Each number is 128 + 24 x the weight over its row's rms, rounded and kept within 0 to 255. Layers, rows and columns count from 0. The size above them is the row's rms in percent of the matrix's.

# layer 2 MLP down, 256x768, rms 0.0196, rows 0-71, columns 192-287
size [ 74  95  83  96  98  87  92  79 112 111  91 109  95 103 119 102 102  91  81 105  96  84 106  91  92  81  87 117  98  96  87 117 100  94 109 109  98  87  89 107  95  93 115  89 103 104  94 110 105  99  99 107  90  99  79 114  82 102 109 102  96  95 101  84 108 100  92 102  87  97  86  90]
[[184 117  95  92 183 105 164 149  91 150 128 142 124 150 152 144 127 113 164 128 135 109 133 167  96 135 166 146  81 143 108 144 138 102 128 141 120 164 133 127 144 135  97 148 154 163 191 133 131 135 140 149 115  98 152 149 153 113 142  59 120 107 132 139 108  87 105 111 135 121 141 107 173 112  98 145 117 126 149 142 127  55 123 134 108 128 101 125 121 157 113 152 114  89 155 114]
 [134 133 126  74 109  94 142 170 155 143 191  77 127 110 131 117 121 107 127 134 152  93 131 135 139 127 166 118 130 153 140  88 132  97 116  88 105 152  99 161  98 135 136 124  76 129 126 131 177 119  81 128 111 109 104 111 144 144 122 103 141 109  82 125 139 122 137 132 112 114 109 107  88 134 124 128 119 108 158 124 127 179 137 139 119 101 139 181 116 150  89 143 147 161  85 134]
 [132  90 123 131 115 140 120 157 114 138 125 141 123 121 104 125 160 168 111 152 191 122 111 161  66 151 146 128 183 129 137 156 144 131 125 142 144 142 177  97 155 115 131 119 131 144 150 146 143 144 185 127  83 134 149 116 155 107 127 161 103 104 138 169 124 114 183  84 139 176 109 123 130 137  88 148 136 138 129 101 107 126 163  98 118 117  91 125 119 120 115 113 127  98 164  92]
 [115 134 152 165 140 140 125 101 136 128  99  92 130 142 134  98 127  95 148 100 162 118 123  94 142 136 130 116 106 123  80  98 123  92 147  93 116 112  92 158 102 140 138 125 130  90 144 117  86 139  92 113  69 121 130 123  92 167 138 117 119 126 154 130 120  72 110 144 103  81 123 171 101 111 136 181 113  92 103 100 133 114  99 144 131 135 137 136 183 124 149 114 113 134 134 170]
 [156 123 143 108 120 141 143 147 134 101 142  99  95 106 180 158 150 141 175 100 139 139 163  78  94 118 120 157  79 108 160 108 127 160 111 123 163 141 167 114 125  85 165 134 142  94 157 111 117 149 108 109 188 123 138 110 129 154 142 110 105 126 121 103  99 144 196 127 144  90 156 120 141 124 151 135 153 127 104 134 119 157 128 156 154 128 121 128 106 119 163 156 171 132 148 123]
 [117 138 133  98 148  99  95 209 107  83 140 131 158  78 157 128 138 126 129 103 132 134 122  99 144 123 132 133  53 153  51 125 150 126 124 107 163 103  96 139  92 172 127 167 134 133  61 124 152 130  97 135 112 120 144  84 173 133 106  69 152 117 119 131 131 136 115 129 143 159 115 117 132 134 105 105 104 119 168 113  84  70 157 129 115 152 149 145 124 135  98 152  77 133 170 140]
 [115 117 119  82 173 135 134 120 147 126 140  92 136 129 135 108 114  99  96 118 159  90 131 143 105  92 123  84 144 135 144 154 120 112 121 102 190 130  81 157 159 132 162 121  96 125 130  85 156 107  75 129 105 119  94 100 105 130 151 122 144  95  82 101 159  95  96 164 129  73 147 120 106 121 156 119 172 156 106  94  89 157 128 162 114 107 129 111 115 185 109 165 133 138 150 135]
 [ 97 123 148 152  96 149 149 120 157 127 101 110 137 142  95  93 139 130 122 135 158 137 128 103 111 189  91  84 112  86 106  76 119 114 144 127 109 153 120  93  73 106 113 127 131 121 115 112 155 120 154 104 129  94 113 165 154 178 133 101  95 114 130 127 104 145 117 106 114 117 128 131 124 148 114 193 153 153 139 146 117 222 116 170 124 123 131 108 112 102 154 114 130 147 121 115]
 [137 126 174  87  96 104 142  82 143 153 136 125 111 149 151 152 143 122 129 159 124  70  96 137 100 137 128 101 119 130  88  81 126 151 109 132 154 136 135 134  96 127 156 146 107 117 130 127 115 137 125 111  91 152 106 148 153 132 106 132  72 120  98 191  86 123 142 153 139  80 122  58 116 139 138 162 115 142  83 110 118  84  99 115 115  94 159 162 122 158 125 149 145 122 101  97]
 [130 144 109 141 174 161 125  81 112 158 119 108 139 172 144 112 141 125 126 100 131  78 128 160  76 160 147  96 137 120 157 175 111 110 122 137 158 129 127 170 166 109 140 125 114 117 118 101 152 120 114 124 112 132 121 105 112 125 129 125 138 114 158 101 171  97 112 121 111  87 123 162 121 133 133 142 139 134 124 141 104 119 153 151  94 136  80 154 167 147 150 128 100 151 152 114]
 [ 95 170 123 103 118 139 104 143 123 126  99 138 136 154 121 142 135 107 114 139 145 131  88 135 105  99 160 109 128 141  85 106 104 131 138 132 143 123 141 137 134 124 107 133 131 127 106 108 132 134 133 117  97 114 117 102 125 138 148 133 103 148 109 102 147 101 165 171 105  95 116 142 163  81 142 139 112  74 160 124 128  58 141 139 104  93 110 110  99  96 184 130  99 128 137 109]
 [ 98  86 150 122 107 151 137 133 119  97 136 127 134  73  97 144 124 196 112  85 132 151 135 110 110 155 115 134 123  96  87 121 148 142 129 124 117 104 101 121 141 165 122 123 129 180 114 114 146 146 104 200 136 131 157  86 162 123 118 130 130  99 161 100 123 146 134 114 134 151 102 110  71 117 112 123 126 114 125 121 103 123 112  93 122 159 153 127 126 130 123 116  96 104  78 120]
 [117 121 116 204 171 121 104 145 139 128 141 112 153 148 145 104 120 119 139 114 144 119 142 142 105 129 138 115 119 156 149 128 109 131 106 151 181 123 127 124 123 170  89 150 105 115 156 106 129 133 127 140 117 111  72 123 115 124  74  83 154  67 149 118 119 124 105 158 142 104 161 136 120 170  90 161 113 129 123 119 122  57  85  82  95 138 165 149 130 130  93 124 121 151 175 132]
 [112 118 120 101 128 143 121 110  88 127 117 154 131 138 141 138 101 110 100 125  75 113  92 158 146 141 151 125  85 130 122 115 159 164 165 146 150 139 112 129 129 143 139 181 100 103 137 135 135 101 123 123 192 103 143 156 119 146 130 109 110 130 128 132 115 105 192 101 169 137 112 151  86 102 117 164 141 122 108 150 171 139 118 129 119 156 127  79 155 154 174 131 132 166 168 129]
 [114 166 140 121 107 109 100 109 136 141 155 154 165 165 137 203 155 114 181 165 142 146 112 132 128 164 168 183 118 121 105 124  85 148 120 149 127 155 129  86 127 155 108 138 168 129 178 141 137 154 152 179 127 109 131 144 143 143 153  94 127 137 122 173  92 136 167 148 149 122 114 105 131 113 134 134 149 131 135 168 134 134 122  92 152 116 140  97 146 123 113 134 158 118 147 111]
 [128 133 127  66 139 116 147 133 130 135 111 115 154 146 158  99 148 126 173 124 141 101 126 145 116 149 145 136 116 111 152 129 126 124 124 154 127 135 134 133 123 128 110 165 125 140 147 108 103 150 135 152 173 104 126 100 130 161 125  95 110 140 133 129 123 114 119  81 110  94 164 104 166 101  89 168 134 151 108 159  95 128 133 114 113 119 119 101 147 153 188 112 111 106 137 136]
 [ 96 159 118 112  89 101 139 100 156 136 128 115 176 165 138 114 117 125 144 127  71 118 139 124 129 124  99 137 110 151 127 106 146 104 135 120 112 115  90 123 102 131 122 120 110 116 122  69 136 122 128 111 166 142 106 169 150 114  63 116 102 111 111 122 121 138 177 170 169  87 163 134 135 122 126 136  96 135 108 112 130 158  94 148 139  95 125 111 147 170 164 122 131 123  68 147]
 [134 114 141  99 123 143 174 144 142 107 154 136 104 118 110 102 128 105 146 116 154 141 144 158 110 152 114 112 183  81 125 161 113 155  89 154 119 142 155 119 140 134 107 108 109 160 113 122 160 147 125 117 121 104 121 109 120 167 127 133 154 159 113  97 119 151 128 101 120 105 187 105 125 174 137 176 156 187 109 123 114 119 103 126 110 131 173 140 125 118 115 151 131 136 102 135]
 [118 118  81 230 148 158 157 104 121 151 151 142 128 121 134 142 142 157 111 106 101 162 185 159 145 132 137 129 122 100  84 104 132 162 115 146 130 101 134 125 126 137 129 133  65 127 150 153 104  96 137 113  88 119 171 194  77 126 120 130 158 172 167 111 121 143 163 107 123 144 115 132  91 112 102 133 103 131 115 145 178 126 126  76 107 147 104  90 128 106 104 104 114 120 138  94]
 [ 99 106 151 104  90 165 118 101 120 110 137 179 147 145 191 121  79 119 132 133 109 151 137 134 154  96  81 133 152 125 102 125 104 142 156 162 123 130 119 145 149 119 126 162 148 161 131 117 131 119 115 102 172 136 131 114  79 129  86 145 142 126 120 125 108 146 121  89 141  90 162 128  98 117 137 140  93 155 129 150 143 117  83 124 110 118 129  83 170 154 206 147 152 158 166 100]
 [148 174 129  86 129 119 115 110 133 117 161 144 108  99 126 132 138 126 135 116 134 156 139 104 167 107 139 159  98 128 132 101 144 113 120 130 174 129 138 143 134 121 116  96 163 103 165 142 125 147 113 107  79 165 163 169 112 140 163 117 101 116 157 103 107 141 141 127 136 105 129 138 144 120 144 115 130  82 128 186 137 132 135 124 136 139 132 147 151 105 120 148 153 166 143 147]
 [146 119 125  28 144  93 120 142 158 105 113 125  87 115 127  97  87  90 141 108 165 144 127  95 145 132 114 131 136 112 107 123 123 125 115 115 141 137 137  86 115  90 116 163 106 134 129 124  82 125 155 142 121 135 130 136 156 121 175 152 119 118 128 152  93 127  53 122 126 128 146  90 149 124 112 134 112 121  68 101 124 146 137  82 149 125 168  98 140 117  83 117 171 110 136 148]
 [120 129 143 211 146 122 158 109 125 132 132 155 113 124  97  96 138  94 108 151 159 113  96 107 113 162 110 110 152 105 155  94 136 109 139 142 125 140  98 160 113 103 129 170 101 139  96 136 124 162 155 110 211 105 143 110 138 181 149 123 118 134 102 122 102 150 152 107 110 115 157 143 142  99 122 169 116 134  82 132 150 104 102 123 132 151 152 129 108 148 120 116 154 151  80 116]
 [111 101 120  34  88 171 149 135 124 135 100 142 108 118  59  96  88  96 151 130 131 136 133 151 107 148  90 107 163 124 158 129 135 129  86 123  85  60 137 132 124  90 149 139 136 168  98 122 117 108 146 135 109 105 120 144 122 153 107 152 124 140 133 155 121  97  80  94  78  83 155 148 128 114 138 175 116 106  89 117 124 114 122  96 136 140 121  97 128 143 128 128 133 117 110 109]
 [161 119  53  93 128 131 132 130 115 187 128  92 118 110 144 107 162 147 151 125 138 136 169 142 148 127  86  84 131  93 124 168 150  63 158 128 132 116 137 126 178  77 126  93  84 108 133  74 151 123 131 129  70 129 115 143 125 136 172 142 128 110 173 103  66 112 131 111 118 138 109 132 123 141  98 149 126 137 141 130 102 184 146 140 102 175 121 122 126 129  96 103 162 103 130 120]
 [147 121 107 131 140 156 120 139 103 147  90 133 128 117 120 123 130 103  94 124 152 156 131 136 127 139 137 108 143 147 138 170 176 160 105 120 142 112 141 138 141 167 215 114 104 126 109 149 125 134 127 114 150 152  95 140 132 123 157 135 109 158 143 169 135 107 154 140 152 147 114 177 133 139  83 126 143 114 101  94 141 186 132 126 116 145  92 141 112 125 128 150  85 154 103 142]
 [149 188 113 100 141 129 117 117 112 110 176 130 130 124 126 137 136 142  98 122 181  96  96  91 134  97 151 145  79 126 104 100 146 106  79 111 122  96 105 130 149 130 116 119 137 158 115 160 119 105 116 130 214 105 168 101  83 129 185 111 164 133 157 124 127 158 105 159 139 171 127 138 138 152 138  96 117 114 139 154 132  83 151 137 155 118 117 143 169 122 127 115 148 104 125 142]
 [163 135 114 200 139 171 134 120 114 121 130 118 101  83 180 132 124  68 112  85 136 117 150 111 151 144 126 141 126 115 119  75 182  98 158 114 125 119 138 136 126 148 143 124 146 137 158 132 101 153 126 107 122 132 167 103 137 143 156 125 119 139 157 137 112  84 126 123 168 128 133  95 141 162 103 120 151 119 116 131 139 179 132 122 148 138 147 160 129 101 123 149 137 118 110 136]
 [ 89 128 172  92 135 118 123 120  92  75  95 132 128 152  98 159 132 120 109 157  97 105 149 142 148 141 125 100 129 128 101 161 128 111 153  80 128 134 132 172 112 165 100 124 125 153 135 110 133 105 109 147 121 125 156  78 154 119 187 107 159 108  86 151 107 112 183 127 119 134  86 110  98 103 127 128  54 131 160 114 128 136 146 137 140 138 136  96 151 120 109 156 100 168 147 101]
 [150 101 115  95 122 110 147  83 113 137 139 138 121 106 130 140 127 113 156 104 159 101 130 163 115 144  95 148 116 134  64  17 140 137 119 140 104 117 116 113 114 119 168 138 148 131 157 138  98 135 145 158 131 146  77 174 135 119  90  97 104 120 118 132 139 144 125 107 175 143 151 100 137 143 160 107 170 178  65 148 123 127 116 107 190 113 160 115 123 172 129 159 137 140 118 153]
 [170  98 140 178 146 178 138 119 109  95 100 153 147 150 137  95 140 147 129 142 154 138  95 147 110 140 113 157 111  93 153 106 114 119 138 162  96 149 101 114 140 134  90 147 134 147  85 141  97 108 138 139 160  92 107 105 125 125 174 109 165 132 155 160 119 102 123 131 106 141 113  87 148 134 142 128 120 120 197 133 105 130 183 135 131 115 191 105 137 102  84 111 139 113 103 114]
 [136 112 143  52 122 149 129  87 125 146  92 124 106 134 147 137 130  83 127 108 146 100 167 137  85 105  89 118 134 106 163  96 112  95 122 125 130 147 149 109  84 125 138 158 147 152  89 129 117 125 143 120 166 155 108  85 143 111 120 127 120 159 110 120 125 120 137 102 147 110 148  74 148  91 167  95 163 166 154 133  94 157 150 121 154 116 153 126 123 152 109 152 128 173  82 141]
 [144 127  86 204 110 125 175 154 154 177 129 111 138 124 140 106  97 168 134 137 140 122 156 119 124 132 100 141 156 119 140 149 126 114 119 161 122 130 122 126 139 108 119 140 118 147 149 133 154 141 138 122 144  92 110 150  96 103 106 149 114 101 157  69 131 141  68 139 126 125 176 127 100 104 123 122 130 147 129 119 122 102 117 103 103 102 127 119 106 146 120 111 110  63 134 117]
 [ 97 102 128 165 101  97 137 138 136 160 126 127 144 126 142 120 124 139 155 109 132 130 106 126  96 142 143 166 131 142 171 222 119 144 122 115 139 143 143 135 111 125 162  99 118 105 105 142  77  87 115  94 191 155 141 144 119 119 134 145 142 114 142 166 184 108 153 129 144 159  95 172 145 117 140 117 169 125 135 129 110 147 134 125 106 150 113 181 159 115 107 127 128 142 139 121]
 [164 166 147  41 114 134 158  88  75 115 119 142 110 147 117 123 125  86 107 131 165 109 156 164  77 111 149 134 128 120 112 143 136 140 109 151 152 107 121 107  80 145 113 166 149 157 100 155 134 135 160 147 182  93 138 128 141 143 126 109 120 162 128 136 107 153 108 111 131 103 142  62 135 114 140 157 127 153 118 143 123 123 149  91 117 146 161 145 125 123 133 127 119 103  79  98]
 [114 139 131  69 158  96  92 150 168 137 170 146 158 124 125 130 146 119 163 127 116 124 109 133 170 125 136 123 124 147 134  87 137 144 135  99 128 145 109  93  99 162 118 147 132 105 165 147 128  94 147 156 112 113 102 153 154 119 115  94  99 167 119 166 138 163  95 118 141 145 103 108 138 125 119 122 126 135 155 153 111 151 150 103 131  94  98 101 121 120 107 133 105 130 105 177]
 [154 148 128 179 123 108 181 130 137 144 138 123  99 110 126 142 131 105 132 148 182 100  72 148 123 117 112 115 106 109 139 115 137 116 125 174 152 145 102 132 117 148 153  90 110  77 140  88 155 126 115 111  64 107 136 124 125 138 153 113  94 180 100 126 109 131 162 137 135  94 166 117 153 129 144 116 186 140  97 130 130 106 131 157 131 137 101 154  96 128  99 159 145  93 161 118]
 [141 150 135 171 100 110 119 155  97 142 139 146 139 145 147 154 136 100  88 162 150 161  61 106 151  96 146  85 124 157  42  88 127 110 144  99 199 132 118 114  92 163 121  94 116 122 122 126 159 148 108 122  60 155 162 111 134  89 143 106 120 131 151 159 112 132 136 146 128 152 159 103 162 118 135  80 123 109 162 102 119  93 139 120 113 139 119 154  89  94 109 138 124 129 178 136]
 [ 96 115 108 157 121 125  95 114 135 113  95 162 101 125 104 114 104 151 113 126 131 125 141 122 126 122 102 136 116 157 144 183 115 129 125 125 144 146  85 116 156 165  80 160 123 116 133 120 137  95 143 109 176 107 146 127 143 138 137 141 168  95 145  95 167 141  86 126 140 133 147 158 139  97 124 156  87 116 130  98 161 165 111 126 131 139 151 100 145 146 132  73 144  99 201 160]
 [ 92 169 143 140 146 138 136 123 154 148 128 160 124 106 148 111 131 114 150 158 121 119 155 116 117 109 146 134 119 113 156 122 157 158 125 159 121 133 119 140  98 156 144 126 146 106  87 116 163  98 125  98 195 138 154 135 144 135 177 146 141  87 100 155 187 148 115  98 150 169 130 170  74 130 164 134 149 122 142 107 150 144 137 131 177 151 119 141 113 143  84 156 133 189 110 136]
 [107 114 106  85 126 124 113 100 118 118 120 139 128  87 130  86 143 166 144 127 137 100 143 162 112 138 123 111 124 106 106  71 174 122 137 141  96  99  69 138 140 142 168 166 111 101  91  90 134  94 122  78  76 132 106 141 135 112 126 116 101  91 103 151 156 114 196 118 137 138 109 155  67 111 112 135  99 123 123 116 132 177 121 133 115  99 107 117 112 164 111 130  95 151 108 117]
 [128 139 120  33 164 122 143  60 121 152 118 118 104 162 126 134 144 179 101 125  94 122 146 132 149 166 148  80 130 106 181 155 127 143 122 136 142 152 147 133 142 125 111 122  94 119 153 123 141 124 179 139 107 152 125 162 115 113  90 135 143 156 128 107 131 136 113 109  95 136 130 121 117 130 127  86  87 152 114 166 126 109 126 143 101 136 108 104 138 157 146 124 139 127 132 111]
 [113 118 146 213 122 137 110 161 151 113 120 127  94  65  83  95 116  85 149 116 152 137 132 116 146 108 121 109 142 141 172 157 155 135 130 114 145 101 124 127 139 126 138  83 104 122 107 127 137 131  95 128 220 113 106  99 132 196 154 151 111 148 157 117 123 130  89  96 147 132 122 123 113 164 128 192 154 109 155 106 144 193 135 115 124 129 121 155  91  98 108 139  97 162 130 156]
 [141 135 103 157 127 163 162 119 101 146 117  91 108 148 116 125  99 119 100  82 158 169 165  83 120 156 157 132 169 149 177 144 148 160 117 119 157 107 151 124  96 126 177 117 140 163 100 104 121 130 139 100 193 124 160 169 117 111 153 132 128 138 148 161 108 132 157 122 140 166 151 155  86 150 140 140 105 130 106  72 136 102 107 114 115 123 124 161  99 106 168 161 145 116 181 123]
 [148 101  95  67 182 117 123  97 180 157 123 148 120 131 112 139 132 130 117 149 117 149 160 137 183 128 151 110 133  85 111 135  98 128  95 119 135 114 127 132 149 114 121 108  94 114 138 168 127 134 150 120  93 137 129 156 141 148 134 157 147 179 124 107 129 120 126 130  90 154 109 122 132 130 129 102 153 123 129 183 132 177 133 131 100 117 105 145 118 142 151 123 122 157 145 153]
 [173 138 114  69 173 144 117 155 105 155 148 125 124 135 118 147 129 146  89 129  83 107 132 146  99 153 146 119 107 120 103 152  95 134  68 124 143 134 156 121 132 126 164  82 140 148 160 168  93 136 128 161 141 109 126 137  98  88 132 139 129 160 171 109 134 105  65 131 112 155 146  80 131 139 110 107 149 155 121 131  93 116 138 133  83 143 132 164 128 132 126 130 133  95 117 108]
 [122 141 109 108 154 122 150 122 133 130 142 127 191 124  92 130 151 126 113 126 105 100 158 158  78 135 129 155 127 121  97 209 173 133 145 172 127 119  87 142 134 131 142 136 158 167  99 138 102 148 131 152 167 105 142 172 115 138 126 143 111 135 122 132 144 154 114 132 121 138 109 131 158 134 104 121 116 108 111 128 122 135 146 140  85  96 169 151 165 107 145 110 130 100  94 128]
 [138  93 136  71 107 123  97 158 117 103 123 139 122 155 131 154 155 151 124 126 117 121 163 134 154 112 150 153 139 167 178 172 121 134 114 155  96 116 129  78 114 110 116 117 141 138 113 137 104 138 116 129 172 152 108 119 132 147 114 117 132 121 130 177 139 128 126 122 123 137 159 108 159 139 146 135 130 153 127 142 111 181 160 120 137 159 163 123 154 116 131 186 157 135 132 126]
 [158 142  97 129 147 140 154 138 166 161 163 138 131 142 117 181 152 154 141 113 150 110 180 143 175  90  77 141 114 177  81 107 142 127  98 113 114  89  96 143 112 149 135  90 133 127 127 153  81 108 119 114 106 117  87 149  86 111 161 110 130 105 130 156 111 134  99 193 132 165  95 124  81 153 179 105 135 156 148 121 131 159 117 125 138 142 141 154 156 120 111 121 119 105 116 170]
 [170 139 117 131 201 155 148 168 142 152 147 104 130 154 165 113 137 102 111 106 132 123 177  74 134 120 117 155 129 127 102 135 119 130 125  93 124 154 168  99  99 126 110 139 135 117 153 121 140 128 109 112 104  70 116 125 123 136 163 119 122 122 108 114 173 138 131 139 153 145 144  98 116 130 168 128 161 145 146 130 129 155 171 125 135 111 126 118  96 116 133 154 144 129  82 168]
 [103 162 125 107 142 150 109 101  95 123 108 168 160 114 112 118  98 135  83 150 141  97 163 144 153 147 102 155 135 109 157 161 112 197 143 147  98 131 109 132  99 168 119 152 157 155  84 141 123 101 169 121 213 134 114 147 149 136  81 123 114 183 140 146 162 125 148 117 122 120 133 106 126 123 120 149 119 129 128 147 152 132 170 117 110 119 160 123 144 122 133 142  85 120 109 125]
 [153 109 116 162 182 113 139 129 120 136 127 134 177 143 167 136 114 152  99  98 104 113 133 166 165 152 104  87  80 160 113 102 142 149 159 118 113 141 121 181 124 110 152 161 108 131 153 139 149 124 112 142 119 175 127 147 143 128 144 102 147 131 136 142 163 110 158 130 111 168 108 149 148 142 100 145 112 127 111 124  93  88 104 147 107 108  69 130 178 134 170 116 119  93 138 144]
 [128 150 103 112 156 129 140  95 177 154 104  92 156 170 161 112 158 159 140 111 157 104 132 163 117 147 140 140 108  88 147 105 107  83 135 145 113 121 127 155 112 148 115 139 104 108 147 144 122 110 172 140 119 142 100 144 100  88 113 117 151 160 118 119 159 109 147 171 122  93 122 116 143 186 107 114 139 122 136 134 109 140 120 116 143 154 119 149 117 143 119 134 122 122 100 124]
 [138 168 111 120 132 114 169 147 122 129 155 108 137 143 150 152 132 152 118 123 144 156 175  99 168 120 109 127 140 139 176 129 109 132 152 107 131 124 136 119 114 133 123  81 140 134 136 122 130 127 124 106 118 183 157 133 132 143 155 141 129 113 112 132 149 123 156 154 130 141  93 155 152 111 135 149 109 115 140 119 129 136 161 156 146 122  77 173 144 100 133 141 137 135 141 137]
 [124  93 142  47 134 104 137 129 140 146 105 100 130 163 156  85 137 147 126 133 147 117 105 149  93 177 125 114 138  94  80 158 103 113 137  98 140 176 173 134 117 137 127 152 113  93 140 119 104 105 129 122 130 136 142 137 129  98 107 140 155  91 133  88 102 129 129 124 100 120 102 161 133 123 110  87 135 104 161 124 118 124 107 131  95 130 148 150  81 131  97 138 153 128 151 134]
 [135 135 150 153 110 102 110  96 162  99 130 128 137 150 140 139 127 111 131 132 124 130 130 121 135  84 134 152  92 140 199 153 133 129 159 113 112 141  84 150 145 132 125 106 104 107 153  99 140 139  88  70 162 110 144 161  87 161 181 115 147 135  79 115 128 115 169 155 160 112 118 160 135 151 182 162 107 127 125 131 128  92 109 187 140 122 125 140 147 126 143 151 173 174 122 166]
 [126 175 120 229 126 157 111 120 116 123 105 125 156 111 105 150  86 127 127 102 127 114 119 138 116 158 135 173 121 115 164 111 144 131  98 129 178 107 115 147 107 123 139 118 182 170 136 132  92 132 117 138 164 124 138 152  98  76 125 160 128 123 118  93 159 115 118 152 129 111 142 116  96 153 144  85 171 109 100 121 123 168 109 130 109 121 157 150 113 125 150 182  90 124 188 113]
 [117 154 109 114 188 128 146 129 125 108 154 158 142 143 116 107 115 147 113 105 100 159 159 108 137 142 140 189 124 160 180 149 124 148 144 144  78 159 182 128 106 138 142 109 189 171 131 170 147  97 156 142 155 144 162 171 138 164 160 156 128 187 119 132 166 189  96 117 151 133 142  98 135 173 147 149 150 145 115 159 126 105 158 160 141 124 122 151 142 118 119 148 184 152  97 149]
 [140 112 106  92 157 141 156 152 117 142 116 116 108 115 133 133 164 133 139 109 115 145 158 127 109 139 117 107 126 114 154 113 188 137 118 142  97  98 170 133 142 122 149 109 112 131 119 109 153 141 158 126 136 160 149 124 144 117 117 139 120 109 143 133 147 125  67 109 132 165 125 149 125 170 107 124 130 111 149 133 139 110 137 115 115 161  63 154 103 120 102 107  76  84  78 114]
 [111 136 155  80 103 155  75 123 111  94 110 174  92 116  90  94 125 101 160 168  79 104 112 113 145 129 109 112 156 144 130 201 175 138 131 155 170 115  88 109 157 106 135 143 150 130 163 149 102 131 148 129 135 127 122 101 124  99  87 153  95 114 142 157 130  88 160 102 166 133 143 138 147 128 100 138 111 120 135 108 176 112 125 127 122 152 149 115 115 128 130 160 120 169 147 121]
 [ 99  83 142 183 128 153  84 123  99 129  97 128 119 121 110 148 132 147 134 133  86 137 134 152 147 115 117 100 118 138  73  95 159  96 150 126 101 104 143 131 145 144 135 139 128 120 140 184  99 130 144 126 116 148 131 151 103  94 122 125 157 129 177 118 111 111 120 131 147 152 100 141  81 117 102  85 130 119 159 155 141 158 143  91 136 159 108 101 118 105 123 116  75 155 115 134]
 [101 133 156  87 139  85 104  87 133 109 148 152 108 140 146 132 169 131 147 149 137 104  86 159 140 124  54 102 159 167  97 181  93 110 145 156 107 162 115 102 111 124 117 126 125  97 123 136 136 144 123 137 124 138  95 152 128 162  96 109 139 118  84 152 145 125 124 101 112 119 105 179 104 150 165 180 138 122 128 150 154  76 135 141 148 115 147 116 133 112  63 152 168 164  81 157]
 [144 154 126 137 181 145 168 119 129 159 115 139 166 164 133 122 132 117 102 198 119  70  94 180 122  83 152 155 120 109 199 149 107  92 137 149 111 116  90 136 129 150 104 136 138 164 113 169 135 124 118 119 190  78  95 124 100 128 161 141 146 123 123 136 140 113  99 173 138 175 131  95 104 125 131 130 143 143 181 122 158 107 127 132 125 116 133 138 130 133 127 129 127  97  90 135]
 [ 64 106 144 168 123 101  75 127 111 135 145  86 108 115 116 164 105 157 109 129 133 103 114 118 151 135 118 128 142 155 111 108 118 146  92  95  99 119 161 154 162 125 164 110 142 119 165 150  94 122  83 139 143 169 162 144 121 147 114 151 119 109 132  98 136 111 131 151 142 115 144 117 125 104 133 167 145 149 113 160 171 124 143 120 124 116 119 110 119 143 179 151 125 137  86 133]
 [ 97 125 130 109 143 143 106 114 129  75 111 105  77  79 100 126 111 116 127 110 163 122 118 121 155 115 110 140 122 160 135 103 133  89 160 121 178 117 113 115  94 123  88 128 152 114 138  74 124 138 117 123 152 132 104  96 132 117 137 117 108  95 131 116 106  83  92 131 105 107 116 131 106 132 133 134 128  87 129 124 146 128 117 117 101 143 179 112 115 126  90 148 124 144 174 137]
 [196 123 159  92 162 145 139 102 105 142 135 146 133 151 141  89 164 122 137 148  62 107 150 124 144 138 159 102  91 129 179 150 128  87 127 134 139 134  96 149 124 109 153 114 127 112 140 118 127 121  80 137 115 149  92 105 129 103 133 122 160 121 127 127 123  96 142 155 113 153 111 161 128 125 141  84 125 150 164 102 124 114  98 171 123 122 131 163 139 156 140 173  93 146 142 134]
 [125 101 137 131 156 157  90 124 101 142 127 140 167 112 120 178 165 142 150 123 114 121 121 133 141 139 152  96 100 142 109 123 129 112 122 137 137 156  98  67 142 136 126 138 159 125 159 123 124 135 107 136 143  78 164 105 151 116 127 103 157 133 165 147 118  98 152 138 120 162 107 150 123  77 104 129 145 131 187 133 120 113 125 116 113 106 100 102 121  94 116 162  92 102 136 128]
 [ 82 111 171 105 114 149 129 174 102 100 154 108 142 126 102 118 143 133 131 145  87 147 147 119 131 165 129 122 130 127 125 150 121 162 137 109 139 133 130  83 112 125 110 112 158 110 156 156  89 149 131 130 102 109 144 149 114 105 116 120 106 138 134 139 144 153  73 104 153  92  98 156  88 130 123 140 183 167 131 132 158  89 122  96 150 122 102 104 106  96 141 151 116 130 105 126]
 [102 175 120  92 131 111 145 122 168 143 120  95 132 123 119 148 110  85 107 116  97 159 155 123 125 131 101 169 123 127 114  65 148 133 122 146 141 152 163 169 115 147 135  89 127 146 143 101 165 105 119 137 121 117 128 138 114 120 131 139 124 146 120 102 132 154 160 112 150 123 137 131 150 109 118 114 123 125 122 171  95 158 153 144 153 121 119 106 164 138 137  98 164 142 108 117]
 [136 113 170 194  84 139 110 101 134 108 129 197 109 125 127  83  87  95 124 136  35 122 101 145 119  96 139 146 164 105 179 165 155 163 155 164 116 127 105 168 164 175  98 126 155 174 136 153 114 136 132 112 130 123 149 135 118 173  95 153 136 121 140  90 148 156 136 157 126 139 132 145 114 141 137 147 111  83 125 136 164  32 126 118 130 139 143 142 114 135 153 119 118 127 154 140]
 [131 158 133 129 152  93 135 154  95 136 117 141 138 125 111 136 145 125 153 131 113 160 131  98 137 134 149 140 142 180 163 114 134 152 178 136 104 143  74  99 132 162  61 159 141 116 112 151 119 109 170 147 145  96 108 124 133 163 141 104 132 128 113 112 133 152 101 146 119 149 118 169 144 107 130 145  87  92 171  99 144 147 155 149 147 135 136 129 131 119  89 102 102 107 129 183]
 [153 156 107 112  94 164 184 165 164 127 112  81 112 137 157 159 140 151 139  99 203 134  92 115 116 133 108 150 119  97 124 108 131 135 127 144 120 109 142 141 110 102 118 127 135 160 119 122 124 150 128 114 154 156 103  81  98  88 127 154 127 119 128 114 117 140 133 138 115  95 154 133 148 154 154 100 127 118 153 129  89 110 119 146 167 164 123 148 104 115 131 143 133 119 134  93]]